Part of a small language model's weights.
Size: 18 layers, width 192, 3 heads of 32 (1 for keys and values), vocabulary 610.
Architecture: rotary positions, untied embeddings.
Training: a variant of Muon for these matrices, 491M tokens, 7491 steps.
Each number is 128 + 24 x the weight over its row's rms, rounded and kept within 0 to 255. Layers, rows and columns count from 0. Numbers have three digits each. The size before them is the row's rms in percent of the matrix's.

# down: layer 6 MLP down (transposed), 512x192, rms 0.098, rows 209-294, columns 96-143
# gate: layer 6 MLP gate, 512x192, rms 0.213, rows 210-295, columns 96-143
# up: layer 6 MLP up, 512x192, rms 0.224, rows 210-294, columns 96-143
down209 101:144098104097149117132164138126135111111100130133117152116068141138105128124167165151135113135095147118146093130129092106120131142148123150138133
gate210 101:160103109115102168116141135114162099101136187078142114142088074124136104134161125100127094162135103121124070108126113139114121125141086157128098
up210 111:117108115092164106124108090136150109083148151112165136156138120106123120118088143126138107101131099162134124097144160118148112109142138166105176
down210 107:103098141099134083116141172140100115139143095128154136110104168113093142118133090149175141104120048129121109095173145153091169147130159115112120
gate211 093:115097111139100086155139130112158107174124122117134101155110101115103130080173102157120143175149110093112067093106119103122146126113150090156118
up211 101:100135099093127118124114117135111114118134099102183101088133144157160141137103171128122110121124132113116153130103133131154116142140121136087121
down211 096:154102133116145143144105105084111105085138092120127084146161125070096146162100127168130136167114159172136127095127139118138109144143148082180120
gate212 095:155123191165126092131113134098092119140120081117169104134122074138124107128139188142070122102134144134099133139131151126148144122152140132145180
up212 095:088164089080156175147097115119145119113123128139116150137154149120101099119065089125165147164128127124098105114118132094165107122103110154128123
down212 100:144121101137152149124098103125144144151158148160110145118131113096142131131150083107172148114115104116119123120100115128108113151163102148089091
gate213 102:128132122144106104121117124129132130150129069104102136109155156107118127122146068159150150125119135089073141160125097123110127094117128112105123
up213 105:138097126108136122143150160138082130106127167094145133106102132123148111160139153138110150147139121144180148108121160138077155145174112133144107
down213 100:110107107120161180110157128158148147180116123099154178109131108113144106098126077154143107100119136142141147134131089128127188118145112106182092
gate214 098:116086133111126148123200163168084191127144155120133118117149145166089106106127161121152134170095096121117111094105161180098130114170123107128093
up214 103:149101129115143142121127128127109137104144120136104110131183129161143162141153114129186126137141159108126115144141166076141142078142164129140119
down214 104:186155089167162122170131075120116152164130096121120137143121113112153125113121161121142126142123137120147129114177115125137111116102144102124134
gate215 093:129107147106159101101103124115152133142083099133083108137142139121128158126119159179192157142122158125155126118145130146117105122184130126151132
up215 095:077165158165137155165133168093103096125141079115135129131116113110133102113145134106106116148121180094147105148129098123115130143130136119117105
down215 097:131084158116112128075117131147074095096117160134132127127108147113121159092155140110190143136115103093143118139151112107131089161124139126119131
gate216 100:146148124133117134123129183136151172141189140143123160144160102132099170183132106167101138062122157143085092114170175089115113132159116180136137
up216 103:126108130123145099146145156154115112119127105097117120135167138122134141089148129114112131122117096107146131160114131118119124160110104114146133
down216 103:158151083147134148127134160121109135148168133124152115104119145108140161143175093140135104156130117141127142139137134163160148127096089150108066
gate217 100:059089146136166084162150136120140195121166106126161134124125097112129118084185107136150145117151121095154145145127136109107174120137087112121147
up217 103:146136096119131113099162104138076123132112138107138155116127150165157122129103097138144130131127093180146159098089133161131111120131119090140163
down217 101:146156075109119153139099111114158203138166150082104086103136127128123140147139159124157170135145132125143121136154139119086146158157124137156140
gate218 108:130105118091122145103135134167172146113162104161102146163146080125147137119133128133142138132100119142130123137159093128157183142153125165122166
up218 107:112161123140075089131125136065103140113069138108127097141134153151128154136085133143123144180153138088116111083116108141090103130132090115143116
down218 105:166142133101149102105114164148099094150130105154135134143146147173132105141125132128139165143124130092134111134161096144122102169138069112143130
gate219 098:122147118102138117102130110121129117197147122143137138151142099142153143148119098124120104113107117078051186076136125135148131119150109185126090
up219 097:129102151113147150134111101122107110124143105122097130135140150073129113186128096104149104179078122105142108147090153162113087113130128088135131
down219 099:156120093097112083102084121117135062115105096096091158151086114101097088161115104137114128133142116149124099111141129124128124126129125115094188
gate220 101:074113105112152123174097102140132127109135117109143136134135175142129108141121101161109105143130133160098131160074128125174115142118106092152142
up220 098:120089159145154156154149091121107157132125077130139101132132143092140111102130089155116155116130106089104146113105121136134118121148103124169133
down220 103:134152169079133126099126133157124135138145093142102121115104104126172173100104137146144121117134165134134085118145155135146137117098122140114086
gate221 097:173112106094113160133110119127091143151120133124180140095124173145148172144133166130131134121173121160198159181138138089097085119158140138141118
up221 102:203143111165112129084141145151146141130133127160120128137137118177136121121129152133174132119082106133124140128154137109081159142132108119125129
down221 102:169129124139136111178134127115128134156106090131175129124147088073151174124133162089150123086189119154118145182135146099124106113108141170129143
gate222 100:109156078136136106127095177181098171134134132118089132131104140135141110120120126141124114084159116152139110127097141139109125092122156138157126
up222 099:099148136149143124161132130146162125174119149099128135130147157099122089111138117135133089168136118103146150148149118162136131092083103094126102
down222 097:159104158097097125101129167128071098126106142146148155149118127177160132138111118116124083094128174113105143128132152120116135130145130138134145
gate223 100:102158109117121093114105170139163099141095121110138123172144100125106094135110136161140118135076078111118150114113114117117093166112097102177094
up223 099:134148166113098100083153131157096119147158118147163097126127140153104145096115131114115134150133148122152113083145094141148123126174153126122137
down223 100:111072127059137104124109121145109129164155102142160110101119155131144135129105133125080102134139135078101098126128125143129165166089119172153142
gate224 101:158128112118155123114099113170120129113130108120114107124123146117105143091120152154154136134137168145126141144109167123086153149148119114126186
up224 104:091137146076139138112132131097102101163129151093111143105131139115149123115157155142093179098163143143149141110120154123128135147145125133132123
down224 099:118091158113092120122109091139158127143154097091103135136135112140113112093147158146148095126110112144110103137146134094152157179141131105133101
gate225 099:113142101125106109134126139074124141147131118106123171062173098111114104140104123129099135143127093110170124194136084126151143125091101150114160
up225 101:151142082132120115128139142167157122128161101133128099097137101110113126132170097132080103137122142136116081201148137123169107160124141141147125
down225 102:127140095123074152163125121150104146133097143125142135113090163082127115101082145142159078135121122111162131109117082104148127073148061098137134
gate226 105:144132108124160106142093144104134136160159133148139130133134134103128103082157119094102162105130154119128171137144154138080125123105161128123193
up226 107:150164146122150150147167096153124154144156102096090138116105105132128109163094107135102109130111114115135104150137097132128162127101159162140072
down226 107:103073101135116149169113160120092150125145105100096131095152103131090150149146135154151121119131103131129048141085112147107138132125145147143102
gate227 101:131097115125098123118153138112119154141144142123124124152105100114144116115113156125088087091088175083140134108154125149140134104166090127153111
up227 098:116117094137133182111099105134099122164115124158097125111120152103132146135141100132144123128148113184096126160163153110142103137096129109078123
down227 097:112093102122137069134113083135129116145115106120163172121134145128172123118145137118127129118107132115117136078115112107135129152124094114183118
gate228 100:138116116116067141156107126128160155116187112129131129111139149120126136088120150123196156126104118087102159116094116139131118142165112116085139
up228 093:117118136105106157160099138169169098099077129142177112169113133144128104146145126148173154138085077121125165136128106142131112122167114097126174
down228 097:158084156116149106140147142135173130127139157169150124144121134152126089120162130102092108080116105122157107099170108124124133129107102110144095
gate229 103:109112160149091160154107068123130160123115150083133104151083138116145174095131152128171141151126151126129147140126143116108133141130121156101137
up229 099:137131120168132090121128093113128155119144203138097138136113122074089146144143135156133094120124104110124194121143122159143146151135141119131155
down229 097:154113180120067171135141126138098146094179096101118135098136111168155129097144087080114143145121135075122074123108115124126135153119170144136131
gate230 104:096128125118140130116129159129088140091154145075164130072155131141123098119140067135074127149134091111117146145111129132124150110138152119157139
up230 104:188119120117133104130087121125120128137164116163130113134116138113084102122119146170152171102122142129121090131138128123145105060120146119122110
down230 100:131139158126102116109136154101140143193144152176101082161111093112122115161146111155131149163137124115117128113140130123120133115171104146106128
gate231 101:120105139114119105129119118103144144132084093129136157111096130132148102141140112062127136118111155115186109130152141148068085142094112140123088
up231 109:115113159126131139128139156145106135126116139120145092094113127147133141093144100110128185159134170123085149141049099108157104130108142116144105
down231 103:135142120127153137117145145102100097119116128075143128140139090155113120115112161130136161125121112140160165109085146181150120124107194166128115
gate232 103:085166129137139119129115113107108133133141096171117133109092156156120116171087130144139125120126115103123152115104151136114133159181139142142097
up232 101:133171140098139106157128137110107120160114132127156152138116116130129136167135117095139112114133142143110126153069166120115175131187106120157079
down232 101:156132146173081130089102134133127108141157133157121095125148147100114123104142149146135124063129075131149104114091145119128088129113157152129116
gate233 102:147130107147143152135156079126150107133124138160156128125125109149122180115084108183127148183143141127122124136103154145142150124102156151126107
up233 100:112139094050139108146111141105135164114114086160129138166127166125156149132122117160176150109104103153125093137115122149128103127132120108169116
down233 098:126109122091138106105178144081119137134116098113136125119142098112159133131169114148167129112126124117122137106150140118135127154151137140115125
gate234 102:118117153142164091126095122124084086131154134156075177088111101151130155177155115109163181124123112169171192119144126134089140128140114117135153
up234 096:125159136133112146116099161106071121164139130151095164121151106113122149147147111131156148100143124114151149150144126134120143137130093114138124
down234 100:110108135112133076136127080149112077130133136116149131090084122141130105142131136071138122136122094121135091154133127150099105110100119143115103
gate235 103:153114132159085143121124120163121106168146127125107115091112090138099134153143122103135116140124134117140115153154137130102140096163145112127093
up235 099:159096131152095155098098137130119101129111082101130100105130116153117140125153140169131148159122110162103111121170103125120093106133154169115140
down235 099:157098124125157137155137136122165114163127131113163115128138117139127135113147165142111120095133120091132119104152113161168152135113139148161144
gate236 097:089130110146166118104105135096155078161137138114113111170118120155130120161119135129153129148137152128119178132106165118151135152126113100166109
up236 095:108128136097119135109122166090104085127143085108170118132125090141125102132141159142146112123141158158171159162082114103101156145119092144144134
down236 097:123101143150097087141112139091106161126128136136146122158142132118127145100133129126173089094159132179139134147130135116102124194167083145143110
gate237 103:112122100164156145137129137103143143139134141154144116112149113119129154165122113118069127132126087141087115120122114166150123180137096159125134
up237 107:158133108110120118122157140143186145109096145138122092114159139096113153136108087130085116118158087113084132120141106115150123151141109151104164
down237 099:139104170124161194109124121114109147115148186124149139123109158109127139106140127104125087098140146148137104147145141140135120155094161107154119
gate238 096:157134144118142145149141145098110152147127141158125116135116117132117109123107128165149156118135098158157168168169101131157111144161121131134137
up238 091:122120124123124136095105124131147127126158110084173135129114136143110112144156177104129129120145119059138141150127115082110109133157162154150110
down238 094:136083070082134083166111164120157134117144137117157096140097118120130082142125140130106104144079114157145103103118111123116110119095104095064105
gate239 102:110101123142087142126153128151101134158116098130120118106126124136134113126117111134117135141117153142182121117158076135151098149158136122133117
up239 100:102108115141134108133111143117122071156108090120138107106138135132132141145140110120073132101140109098134118183128121128123113130147186129141156
down239 099:088117096132112085112105119079110166139114148119112145124141131138142112129153134174117107140109122129118127130126168094121155119123133147093109
gate240 102:069138104150132124157167128111165145129163131160152117144115152151144144129158099145114144173081142168136127144145143121132111116138132094130128
up240 106:137131121160099128089163105139149134111125137131136133139102127126133087114073142094152098113097136125090140095088101128161117164163108125163101
down240 103:064126097187171178134169111093130131132145152113131126155118108124131153133159135127110125135077093076097135101135116093126137134101120108140112
gate241 099:144090102130138128129103084137125120139124116127152091101100158159129120113122160122147157149128119121113090140131087146132155098106124156123090
up241 106:138102167097144170140115124121132154138092092168131095129148137107127168092114075148119144139145094124136117167135149116120127103111115146178106
down241 105:113139173088126071101147123125143160122112133118105092113137087110118143105113159127134148137123096129138129106117129121116116104101146152148131
gate242 098:094141116180126134109135122140148151112147120123117150114129079128160116177115123123148160111103121102083187101143153118177107117092146125146119
up242 093:106125129159098130100144165103147161106121104122089152117122101122122064137090126093143143138140130137108152099105115078154130135121145112127117
down242 097:118100109163106124140076136129142134117130134151104077149157116108123146098088106142116096125183157127112087125119128144094074134107153143148154
gate243 097:084104142097177130114124096115138102094116118149105143116105109088123112165160151139152090154143123152104137071139113145096149088150127140098172
up243 099:160116170118170139086120160133118147116114125109153131106162150113156091131110125115137083121151138157137169109122145120112082121119123125156125
down243 098:129073152085149169109134068121153104127128144135063135125122088091162135102134136127140119141135134118174126109120099143118119157142116154139152
gate244 095:105126105114081126139140162137136132178134094162173134158108129140144155123125155106134137084112130118164114140151143165120136146120106070124101
up244 096:107138109105124144103115159096095166128131134139091117153139129138086106169153142104141104157089149134154098093120095124108090097147161109150173
down244 093:117096136119086108158155134147140108187090115126127095086142130129139173075105112125129143133125135147108151098133144165124118131152149134088150
gate245 103:102150140111164169145135144122146142115117120120123102093081146121131145145160122128163134148131131123159130092146142116123096121126138169119127
up245 108:104145183119147104150130108161099126186134117084119147124107127084114135160100129152130086108110137131123135165123137107136142097158109106141147
down245 104:140082106099138117113105133113153099118097197124104107131102149140112127138132137184097142116077151118138145111166160139128135130145111093068114
gate246 098:126114106109140103097121114162107124150196110110147105129151133130104148145121136138136137080075125106113114100150126115133129097143123080151171
up246 093:120091100115169155179109151092126122136113090108136101087129113139159098145121184152111117106139149135138119154123116158147137079133116127122100
down246 095:128162144146127160110142136164098135143131124123145163155154142076123128128113140152134168112085112115123105120146115092118141094128108111176162
gate247 095:157130124126118155142147137164111166145102158142142138087094139097084119126158132107156153103161107130122160134136144130078147132124094108155122
up247 098:152082088132044141107139169132116169140152165108133118138118153099122132134139099101120171139118126117144164131126144119100114132143125113156144
down247 102:104137138151162168124129141149136126142141182150132149126167172096135092101129128090150140147127113114102125126121136124118104141155091156145128
gate248 097:120139146148115134079098124078131141136122109120161117065129098142150132147117186144129152174123109116151135095155108159139094093127106150155134
up248 100:131173149121179112128112168093129170099117139122131144156151176105130115126129089110152118101104146130106155141167123120103077138154114148154151
down248 100:124172146089145098142119149107092140157098133172101103106103135138127116100156098137101130167107154136099110114111184125140122111158150154128151
gate249 097:134122100149121158131100152163125128121121145086127146109104117107121156141123096145152179151137106134068074133112099141154123066121087106142125
up249 090:091102145134107139134163112149120113091115108112111135116124164117144125103120133086138121092122139133127159128104120130064106142127148129163053
down249 093:153138121106124124121078136113115121112111121095148095096116120155095110113097148141148125138127134192111160151164111179139158106164159100138135
gate250 102:132096130109124140149119160095103092148105123089120100123160103113125109141100112109146104115095106138102116103144150133076080109108115106123160
up250 099:144097092122109104136116118114122144178099142175120114115080164150124138146159125161141122142125189150142150113127115134145131143170100126174111
down250 100:137126094127129099112087121119119166098112136128131106129114126160121121148127112104107104168082140133139158147072156160116142139107104162102091
gate251 098:144159111127085175109108150131140125157135122071128117135088119124125129140130131139132132120158154142110140120128097142135130188123139171126105
up251 099:090117110144103152119109134146141122164116144160111089142040093129087124147103151088135129135143130090151144121137128151125106117124128137123092
down251 096:110113154123134081095110120146137133115137157196156142167094117111123164107105123140111165145099151108099164154138138109097122146119110126137153
gate252 096:112117105128181142140142152140146138104145100156096138135076121095167116133145124128163140122130118091104181135157144134135125129148152172117136
up252 096:143116116165161067106175123142148183124093131113115164149102111140126103124112114098107097155133099083130175127154168136127121128142166204156118
down252 093:133091151091099099136087154147117138094111112191135118145133112117120125148160138126103108110154140148103144109122110152088085136104128141160132
gate253 094:133141102129170151164149105190086134129120156124129109138117123162128133101093137119126143112156143108157123110129142130141112114171109107163128
up253 100:158137104133143131121155180108116104151110146123113106134111155101102151143159119112158119094111120135143116135097099178100123163135144131118104
down253 097:096160122108118163120114153147128160147119099135077140143130117098145099126169146120111112139117171116116086132136133075105164123139137111129170
gate254 099:121140103156155093152148107152132152108111122140136146130106112156109134112110118112099138125102133121123139114167121091160126103106133145142116
up254 098:181101105115128089108144131130124128138096155115153124166113106116129122183177145080156142136143145137140083147139101153185136112120101132090102
down254 102:102095169144143142137102129113156169117125096136105115163123117138145142132111137137130141143122114148108081128162145108145162173134128111131144
gate255 101:156119099148131143141103133127089177050142126146102096110154121153122125108117095205120164150093115152152105117111165178161165148130116133128104
up255 107:142146106056134157130130116116148161148102138133111124146173094179118112100096173101108147149129079146131124080141106102120122163124146125155160
down255 106:101119135145127091142109156152144090108121118121148083136110182134169157112137119143135131139123115167166155107145097122168160115125100109125140
gate256 103:099111092136123131105098156107125124152147153121161121127136110107151106115142194172147188068125100079096115113092117111113140112126140144130122
up256 106:118096130128136146128153139138122101096165130106117081114141126155087140143111149132081148114187144091186118141099120150157170091146145141140099
down256 105:152121120139149134132116147117139129103153130170118121135152116140109111153126145093132133138135147135149121130113133183177147114129123159145097
gate257 093:120133138136109152137107091091129128104143112184156120123137072128143142100144081101156123138083141105078129094120159125128109108142087112142128
up257 094:108038169151152112111131123145153133151147137088109131144168094125098120137171116093102134142099128138147151110134120168125132134093120127147136
down257 097:130132104130162119157130142132129127113149052089156137126121113167094120146149118136111168088099131146098126194159152139084115160126167137149112
gate258 097:151143120132128111111137151152132109117140126125153118125125126136098154155128160079165118134095156156106124162133137081141126139161088111132127
up258 097:115103132164158117122111078101143116128155117135119124120124092121115096128111082148097115150095110113144126146155137171112147106093097153121146
down258 098:101126126113144106163132098158152093130143091134095142142150115106123119148112110109108149154108119107167127086119118130097124079158072115088186
gate259 095:113094124135160135184142120116129098143099133081117109102108124167122116053138127160145133097132123103119162130141142101117141097113104142151150
up259 103:156118161146116124104132145150161119168095084115158124146149143140120184096137144148142159112138100154152140123122141113119148135072136136119107
down259 101:115157126092150111132118083154115139104106120123118109140124089137173105150142127155104162115127161147120073135129133138082147147090130134108155
gate260 091:132147128132123132109137140206163131098134181120124138113109161121112127134116103112126118121142080132131136111102147116119155137165078149120154
up260 091:064096142097132089084140119140136156135106129113156102122141095103092077169132112116114151159144151147142110148111146102097182087110170103093113
down260 096:118099140112166136110093124126117140077135115111151110146139137191116115146089081113071157142126119100105122101147114127129170120162136153172117
gate261 102:135146163149123150155153123183135123150098086140110086105145107166116107117132102170130142129134110121114088172168113148116150136145118122182153
up261 103:137117155136149158167087101104175129142128147149128153131159097142148153110186151129114107152143157116114107157115148103123147109109164137080153
down261 102:120155123154109120125140122142155106158125138098118142107140125119125146123109139113125073141130163125044114136097146099114122141128111124123134
gate262 100:109126089100132107119157145095131139100132121166105091113123139158067128072139123145101162142132120123091137170173135086129120125113106137163132
up262 103:111110119115157129167130117101121144107137166130143113088126117099145111152145128120172134100130122154130095115139168135173158101122150130108131
down262 102:176161123130148122092127129159102138127098127101140132164135088123104049117142142153114126100116177164123126118128129074106160136158129131133116
gate263 102:113138164177129111166129168134128135123157110126149115115126138093178096155130122118167101166153122153142127144121122121109098084144091111161105
up263 099:163126153129095119122121135128137138141123118136133136127107140099140132119132152158106103084097172111109135115142139175145094133117128128130149
down263 098:144172168141121123093120144102130130143142083121111121120137159105138096144126117132151140162168113145122142145177119129126106138151178124120128
gate264 097:125109141095124096095157137155131154141129106106108086122108145135081111093091161167158088127122152122108129093147097136107117102153140110096095
up264 105:135163104093124137129086097107114107087110143129121074103121105147114047102149156086104195137106099120120125149099129100142148135148104109117128
down264 103:107117148108146143094129159134138123103101123126077100101104102133114151124128170158149090101139092123167163112126141110145143164108133149122106
gate265 102:089119157085098114179138147155138093135140133144102125129140121116172127100119125190143124139182154142146124131123144153122153092136153105136091
up265 097:133129150154122106075158141125135158153119134128141109178126136136142100141145115124129128151124120102098133121120129155142104136120113121138125
down265 101:162129140136141123068105145127118110153081134126151123158103105121091105117118121128120131131141129164170137154101130103147125129115134164117163
gate266 094:124112139117122145153129124122129131170110136114102111126135140154121113094137126109114167089115118148110136161125138093150172123127174128054130
up266 097:141105118167138122121145128160135082110149102137130098129104104130152150097184153131182148170145141150077147130110123116104122130121101127154106
down266 098:139096112125179117089147096143127128096127110112101124126073103119110104124111117150104120153128116121102071177112124173104150108158112114181148
gate267 105:091126134145103159148105166140125122115137085170152137115153106146114098195137130143143102133096114099108149130138137101159120114113110125127114
up267 103:151148148161125078122086122109128085119129116150169107159160117112135097111114152128161133155114143145138162127153151140147112170126119169187134
down267 103:122105117110137120142149146129085138118101110087106120153127132131138080119136140171151216132117097208147141117095136114101153135145139157114138
gate268 097:102152103138145145152153130135212119105140124070089182142152128165110123127087095143116111168073109159153154119086142153137126143120159094096097
up268 095:132136144142111120093105133109114114138146100120089171136168157130101076134147107106115109183148146153108140137130167120148099109127169155114151
down268 095:108114166156115056108123106133122124111158128149102092145120139127157146144132131151113122152141160135127125102129142133167128121160143173123159
gate269 099:116113102107175097148112157161144110103143098093133088087161180121150107102150130168124115128089127117141154151141118143174199138100148119126127
up269 100:109144103154133140111136117089115121108104150132113141118106109138140122103110141100150139108124168099111156092124141133123145098065132138140127
down269 101:112138137138190124124124162143130134153129124137117106106092123080102121140104148162099158137138142119142128142151139163096175127127147123142120
gate270 107:132127137113113153117072156145116135119142110141145082139178100130117127122098135161165160104085125131109113099153145137145126129141083143125177
up270 110:137119127112121102119139143174105167129127122152081107159084140125155132148167099104142099157161104106140138107142089125148079149115161080085105
down270 102:113109128153164083100126145141106160156164131071128116143087132105096082150098081149148172165191156143131145123103130139130139158116149110089107
gate271 095:117123122107130123127119080160188153134142139142136125120145086158073156135131145113164159148135123114127130141108122137114113127124122116141087
up271 095:125138096147125172107134136145113116076091156187130115118107106141111130117160115135106130126113165109123113077140161133149126129118091132157143
down271 098:127127132129145129098103121110100089134109136172116167141121145134166112172119125099133190157110142132115106121062116100111121142151108106174115
gate272 100:175095156127110111124113134089123151139130118119127156099120129145163152106101154137100120134148157141121102119142138111174134134133173117137106
up272 107:134125139141125127098116136097072161112146113152112058158124108134081097130090152114151150124142120144106184154145139148117142118108129107142161
down272 104:171160110172131141166119130111117104102129141115119165090125106087124146136128131098104133163118140150126152115129096087160172161171140121068118
gate273 104:118121165098133108108098144112142130128120131110177135124146150125091082149164157148143123184117127138124140128127137165100127170077133098169140
up273 105:118186158102089114115130117138107115150119088174105140161123117135173202139144085131128114082132133139132116145135139126121114148172104179072111
down273 104:120129102118090086099131146144091115160128123158118122152114109144146181125126102120103129122122145125102157126121161118120141096136120135158170
gate274 097:093092112122125157118151090120076120086120079103117116113147090146144138136124146112126176139136108170111166100126128055128127131131110131135073
up274 108:089131080114136143134113091091122140116151125141132120145118131139139107157115115150159119102120056095183102090167162104116146156121133164178098
down274 108:110135099150136099133090109152099123119151115139134112131130185151157141137123150149151119177102078138139112119168151113161159093136105122161149
gate275 099:105130145086150083127151170105063125118131130174108126100139158124162116145128111131167110124111119162136118115142139105113116101148153140145143
up275 102:151152117184163102124133073161198110174121108099123103154097116119159134106127138113124068136133164083085126146114126103128154083129110096110147
down275 103:106135092106103120185079104120142175178149153087173142147157169077098175145116128138119183128137131120137161104118104140148166139131109104154117
gate276 103:088116120093106107123150126171174133116151126070118124108132123092128091147151108151107136145107108129109137095166115144083118159121103147107150
up276 106:139125128123134124111084144164133138175079110116097122087162148136141141135095150118119090125099128104113142112129131162118132122119150113176117
down276 105:146115123124172150135156131136114133118118117153137139169136162120137146158141121145141116107169118119146101104118149164124097129167127135157076
gate277 101:090158077097118155113129086106145134195146129188111163170145121107107150140134109123106116140120150113162125127108118137104159107136122113146101
up277 097:125106135204129150118110126125107123151101116141131089175121140148124125132094176112131185184123118139108124142156119143150110175128117166135118
down277 101:155111130081134143167104107121146158132110144152133112075117177162120130151116124124119147077139142146176140109103119129149141130152146112138126
gate278 099:128140133090193094159141105134150169106126186146132124082112128138169152142071057149146131161133063130100168121167143089128167122122145100124117
up278 099:113124127153140124117112133137206139119146123173099145156106095168120118118138152086090160116139107161154131099080139091143142147112110142148133
down278 099:172081119148125125121141128108130126077151127160121092114132144123153129104118123137124081088129145114079110133129123142127130115108120123142113
gate279 098:104100135114169103104130088121103134120125117117124073166139131138169132126144117142114158084154126160075107137139110085125115105128143147101105
up279 100:160165148158136149150170127130115147117099080140115160170110088151140144122123178094151095144113160154111150071090102094141127135146148109149127
down279 102:127110132165136142083148100164127133169090130123106108111150117124140148128123181109113148109141128103109110119120075123165104098107113121155157
gate280 099:131097160094156108177115088122103146115132135138147114090162108119158150127124156129087121137121179115105168156148113137160096123113136130133084
up280 102:145114149097163112164108098118126135121159120120137153085170125149188177096095152123110110134141136110123159140139138109150138102129164125148104
down280 098:126170167130142091092150136130131102090139131115159121146120162100153140139139149109127151144121116130094143111136126082138104064156116185120152
gate281 096:149126142091112096168113129090117151117129156113132095143129114164136162084136153109128136126114101122130136147164117115088173126119143129142125
up281 096:154127118139129182081118117185133132146118107148089161136140167134132108159170135127107146144120121170170108127115152144151129117137105157123122
down281 095:141125130128153133126114129135106116120129089116153129138135086131094129126126181149168129197096142163130196111128121146142130119150092132146147
gate282 093:142087148152118083108077124113121119128108109125122119091115128187096124161108153135160155136098138111103115112097164167087141137150106104105096
up282 092:135152171148110122139140148099134133143084109134135122174111117137123110147074073130136155155099097112114105132145180120060128097132061115103144
down282 100:136141153148128120121126099110112116116143124086119124160090169114122116147113152087119118144152113086110138109134175141068123064128170131118091
gate283 104:142149153067150169110073119131096125158184136114171169137125119145129090110088094158136125140104133153071158133128097131115110132138069142150099
up283 096:086104173187111129134132119114111169125132152108160110078102149143159124126126143095125105105095117091147117131085121131122129112118162143115159
down283 098:085115148091150107140104086150122120149124149140128138093131144150114089150089144115144115141112115182139148140091063142104125144146134168121065
gate284 091:146119163121142165153127142145115099105091167115110147103137108102140118165100125093133140136137116105121105122170110112135124136094127137101109
up284 087:143117153106133143105136151160128128098083168130100151102172139139168101121126093062108125162151129092141101133154110122158125124107157155143104
down284 087:160168157134122130066135147157107106102105134120125096146143120095103155172116136082170133127131166133143097129141099119159127091096103126083133
gate285 101:126139113137131133125126115182082134153106102120113159161111125131129125134080127132166135139124102107092131107171138108130133102142169092105104
up285 100:081132192162084112126134130143144101163186130161116135165112125137113147112112137130121125116110115111128145104129106139100135166104126113129086
down285 096:120150071149155127138094160113113095152126079120126130141113135136147118124151141098157171167099133105108096142153105146092151151171077165126133
gate286 101:123133143083119164172118141104139139156119113100123110141135184142113121127145118177143186130132107130124121078147146152123164122067146081114118
up286 101:138117116120126128107111164163177124100118100157114111124145144088105140105089132095144141166166159095131119102159117095144092131129099161113113
down286 099:151127132120079112166143158140125124162169121156112113105098173140133104146080116101132135138100138140090138139160124130113100112161120133088133
gate287 101:093095150123079159140153105106137144097127127099153097150103121112162148164137127150178109106171110161130153092066114118104118084123091115131137
up287 099:139119134125138107137152144107112085082097160137126131108115128132149109149162137101163107104098092125146115082136162125183151129097111109129151
down287 102:133104115130132098146129101162114150113127117117094130173132119109180174098132119154135103150131158113134140140118156131103160142160126147166117
gate288 101:181114131118172119120159172101111088112084127191137115108134130122139125102135114163122132084148108111105123107137123110151140142127151156154136
up288 104:100117160095135089126139143139121075149150150125054163125112113159122110165123153150131147144147131129139096108125126118145093159112121146135123
down288 101:136123115133177124145152152154114130102140121137155160090132125139102167132145148126132135138127160124141159092085093122128143117153160127128119
gate289 106:143111118123125124128123147158134154130139114157139110114112124129129087131146118145140118180082095147118154145106140119131095141162102115129093
up289 104:096150129148084135120173134102155131099115125124139166132114127124167151138123123125142146152176162142101137103124129166118134127149131112129151
down289 103:156163180113109112091108123136103093132111155110130140096137118189119150142128110181134157132115110127157159100129088102117166151134150127089114
gate290 100:103145134102124110144133100109100126124142146134101119150174140124154110155111097125137106155129158105161152164120107105158166142082098146115111
up290 097:164121091138118125142121160127127066107140114125151173137106147136150104136176091114096113119117123168103138152153186105150086160100143157135104
down290 097:125083128123184124145142132111169109153172126118111097111101088105179117155107154151112105145146119101089119145107093102151153136175130151114143
gate291 103:165093139101108087141132200148164137123097079128141087109107111112141118115161125138092117181113108105155146115144196087124136130158110118106119
up291 101:110092141151120152168144153154131138121124140171146105107128145140129115114201145134134086124107118165099155109159102134117161083159160109136147
down291 101:148104123131145091138147128107184169157122089146131127114078153127137111141140063152138135171170167123113100154115157080111101119140136098166151
gate292 101:103145134134134123131173124134127126122150138113112128095141144125075117129122136123140132122094065132151191143121117099105139164139115132132083
up292 106:119133125110139136152152149129109118111140149141125126122090096128137149156118124106145159111140138141113155125111140119121160111099111135091141
down292 100:102129132149108134114131112126123150133184118116155179135121112099112160154102147107111142189130144134103119114153110129121148115124154173141145
gate293 100:127166172118148114134113100129210142121142113110112121081078106166154081153142169118144123106145117144119109136139129144099092104083146123126095
up293 098:192150133152093139106119124116126132127148133184110100164136136110107116129112093164127174134100124099139146114160115138087178128171149133118161
down293 099:100123154170157166111126093144110166159094101117105154119124129144118115135117107143107101129127144140162100136114124111123103159085100159128088
gate294 103:111145111091119101155085098123106102125100077110141149139139148166146168123110063111123148139132102139132152133101154087094121115111100133120159
up294 104:099137162132155133114148103167134121124099152107114119118095170135152149159148128140134167157134155114123094166191143155109135091128127132118138
down294 105:110143142148133131126097135122151170099085117094140147093110086163134145101096139110147126148118162166101134169142107154134130137144175157113089
gate295 101:086160153136125107159121136094119171151122144115118125132136096115086152134129107174114079174127092139102168134087124114133146117100099121098096